config.toml
init_std_qkv = 0.0697
lr_mult_down = 1.5
lr_head = 0.00817
final_lr_fraction = 0.0
doc_mask = true
steps = 4345
dataset = "wikipedia_en"
Each number is 500 + 40 x the weight over its row's rms, rounded and kept within 0 to 999. Layers, rows and columns count from 0. Numbers have three digits each. The size before them is the row's rms in percent of the matrix's.

# layer 4 MLP down (transposed), 320x256, rms 0.165, rows 304-319, columns 64-127
095:554431542535501534458568470450477536496477522489526476494519559531503488523477470510467468538549457518476458469535543459444511509493506537497456493426505528527495457599428468531470500549484529
109:478520464473508428442519568498480494502534435583456533499524543499494487534505591471471542480498516539431465525455486542470489513511507414456578482498569479495550447603519542568570475534587572
101:450496593560492534501432486545498516535528456591457472480522535428506469502506393445553551518422434544443507514534474437515537522502471474463473494482485513492509504581423508550511454607458499
101:481525481472466465539484524467464513551526468452537549459557435430443495422468469540469511553476505553499545508483497559518479478558511547546479487516450568500448498507477504520527522485570460
089:464540506454480474487498470496475402505528491503455580515503525533544556493529458534523513469459501536509500549464490492465528485454501505528479551492536464554508527540523498506462459591573544
099:489515471528430468478506438528468490480500547507460529502505547465495560499554468480593488473521448523473498560487527464528543511479443534540456403436499525518525457538471447478477480402461533
095:479508496486408416494500509545564494531499471548517489472514465468522442440460544538505497453587564549437511518507457557526496451408519424550516498524493426555444496551440473452451492507549439
100:533505586517481470552579528499469490455491552496443472550573489451475492506517553516410412515549474506511475481526436452473595591506532522498531440428503447470511501466504547451526441469543438
104:443491592540476524510610475498574470531481501502493564480506478424579570580495471498466562484481458514426478431465543513433504502474519521539533488596541466502487514470557482461487503486554503
098:542466488435455516507501474454510492464498528451544549518505482507516518481485502510492457489497430533512486541530456493444537549503491402485482527565515459481474467588469555486467466528498531
108:563481502530557495522521519479507443512447526473487496550502561494471485502481549473465462504551508463474492502452465521533583451522503487507517555542466398492600482479584426494537497544523569
089:529446472452526487516494494485472494483499518535513522463474473520531495528504531472493526448527503534467526569552563469508491561531484527466582534547447489490553535400491525560465465361514509
098:474511508438531509544530460440468504472550561518444666523457456528487482554559492484550480448472514545581509515481506543496504511558535530468511524453541520483563464521492426507518595517537455
099:520517473573508564498492564497428484526494477418539507463473585460483466559521537522427545480474547472543541453515535535474458476573484541459558548502485517571499455478532513476543515462486456
099:534554489419465562488466425539490518477472484535541529482515505437462517530511482530496516554574455515546483486495499455574525579555509567564512533469496490505565491477521462484518378524471470
094:524445478550496521456588445474591517509440494524478485508467495536478572494501513483533489479527549558557498457540484519538448422492478497508554449559423567579511498464517469543485569477462492
# layer 4 MLP gate, 320x256, rms 0.114, rows 305-319, columns 64-127
107:539544493445493478432413499438473493446521489553522476570487520482505553480435482491546494474476470503487494460496450434538539424545491498511523528477443550508594401561484537515496491509464502
101:463488494474633477461522491456471486496527466476475556504491446520535525571515534460512515498461482499518443526469473473486555414505515512449465457447473409523415568468499480446475504462553497
097:442556432463485540497485529489506440465520501471479531475478551587524457559522474430464444518514524446509479484462534578449521408459485493508459516520494568497461473498484476525520470549514520
100:469458528431525462472469552499514597509506450477592421515434490537430580541503456431564563474493537546529418509491477502533513542501482467465547416484550555479564594515484475478527550520535499
092:533521481510469539490415503495552498560567475476494533487537476533538459507454478438474521488541476483457555496432479491509486487473487478482526505545467511524506485484472511471463494521567492
106:456548565415409453534493417459453520468497515507522492509483492427528474461492542499438528513483503446534445440498491470585522483475460592459525489514470462501392546496485521496473549513422534
104:507505494444487497473524458444456496470447544579476557535512524529552466438574448399474456544522511426523539544493460480556425500417509434528524470554571459447519511439545461489484537470531517
107:545488472513454534478441529532459539470511518497472410474477541486481474519503497416495496460458472547507474465557519484443522477449446486501456545518504524450414466547490577553507518508438507
096:538501452447495505531481453474489523524488441444489519482468507535503484515467420397595482509504513520466494545481469538574469452541433489526480525515541586549452459528503545487495530510537458
111:506451379459425454566432523432528515406522426492406508485493520494525448527472504548476564465501487509490512534545499512415441433434502488431555481523475552501498480496547478424487522493484521
097:420505528475528512506522500518457532480499529466534492571548516594471473480427532471456513434550534520587586459528485504581457477507631488505405452558484526506484536483541519453446446492463494
094:543484516456461547523592570525495496500534498514478485500510448491553399495513435478497454544459556516591475490538585591439542463485503558448527529491485502427575524455532522517512582578551560
095:540523521450444478459527549488435480500486523500528484529523479449521463518464436498502564481524553524461481499495438471560478507523500551439600558505444477481573438507517522577524455503563532
095:432498502533440473555462553525481535495453502449509488514444488523463528551468487506595491572612443524481561477483497493500563524502557546562489492461510519514538498478551464467479492470476535
091:444537495524483464592484470487565503474501462576519555494536525523531487469473500509499410544494493562491482525514525545531459460533560516431492520543467512483543495508499516486543512492494490
# layer 4 MLP up, 320x256, rms 0.122, rows 305-319, columns 64-127
106:468513517570466512561542454549570574488543524494430478497511567597499503481511473493520513502560518484539433498530573506468477480531522546489532548573566474480505506506560495493534532475523512
098:511504505583475579493458486468541542590536471489546462445481485482517532540425516481505460524435567499513464545575522503482411521524511545493501399439453482500420506477486484540498457479466528
099:461445500443530534525553455476467519500527505455479525578501499518492485585511463509455412472514462454558532469481416456473518503546499487537470444437432506564491495483436490510346458506435499
097:438550523523506486497502501542545518501533477466528488525473490417469464491501490509493504557498451523503540557492526462547458411483507491538444456498462460518460416534510490474549484530577533
094:484520528516528485489528427547486480480511528511474552450493498508508485482567503485504557518482543528489486493537431470478495497489579494469490539528492452511545535514548473556452534479425520
101:482507505447435476499499481562525586536528540494514521482474485566457605516536508499568470523458478537539436512428450428464606463464463497548479507588520556489511529489485465461520519576491542
101:435507497490419558482454550465488499434518473571493477489500472466492545492516449574478449496505528485467513456511502500500528544513573505558567533454502441474479511514452504478468519429546488
099:517492491563477459544428534517547540537520474472582439434484435538511440489443547454473476451569531473493488441531521460520468498449489611488482506497541452545459629446498512545445571539545478
092:485487562478449459498551500516559632534512489465439506483494488488489453457519594495506541542591460522578493456486512621456486562491471532486418471506518463487504522387501538489495465535498532
102:552513500484538570533492511545600494474449493530466472485454513572512556491496458522494467485477547531480505528576469518501517526584480489521443570530475472558517480538458485525521488561502554
098:444525561517516472515511462489431496459531483488446401457518503462485476513517527517404515518555536436454449501474476508508472592514526460557412597463586504490480475504482501459442545561507496
097:515518492393550487501528530538532472538419449531524486426447541480513535496474488511541495514509513459557497485515452506560567470443470598522563499504489497495535455520477538453507538547510474
097:419484464470412458432452497511459473493519464527481511530550541529517432495488455556502538553456542516569461517482500452575583525540529509503461541531482486548524510528514527483516451495553510
099:502495513600425468470499472525513518514527476460492483507491582507506514488550540497469540529533519535566490462504485458426459553470489475505478548522528534491520557496529548512473559540553488
088:493597486545497556509478484416472494510478548453534517449484515481484521491522474454473534433436479500475509440453579453540492491501479550535454524492511445491468499535520537468486564509550511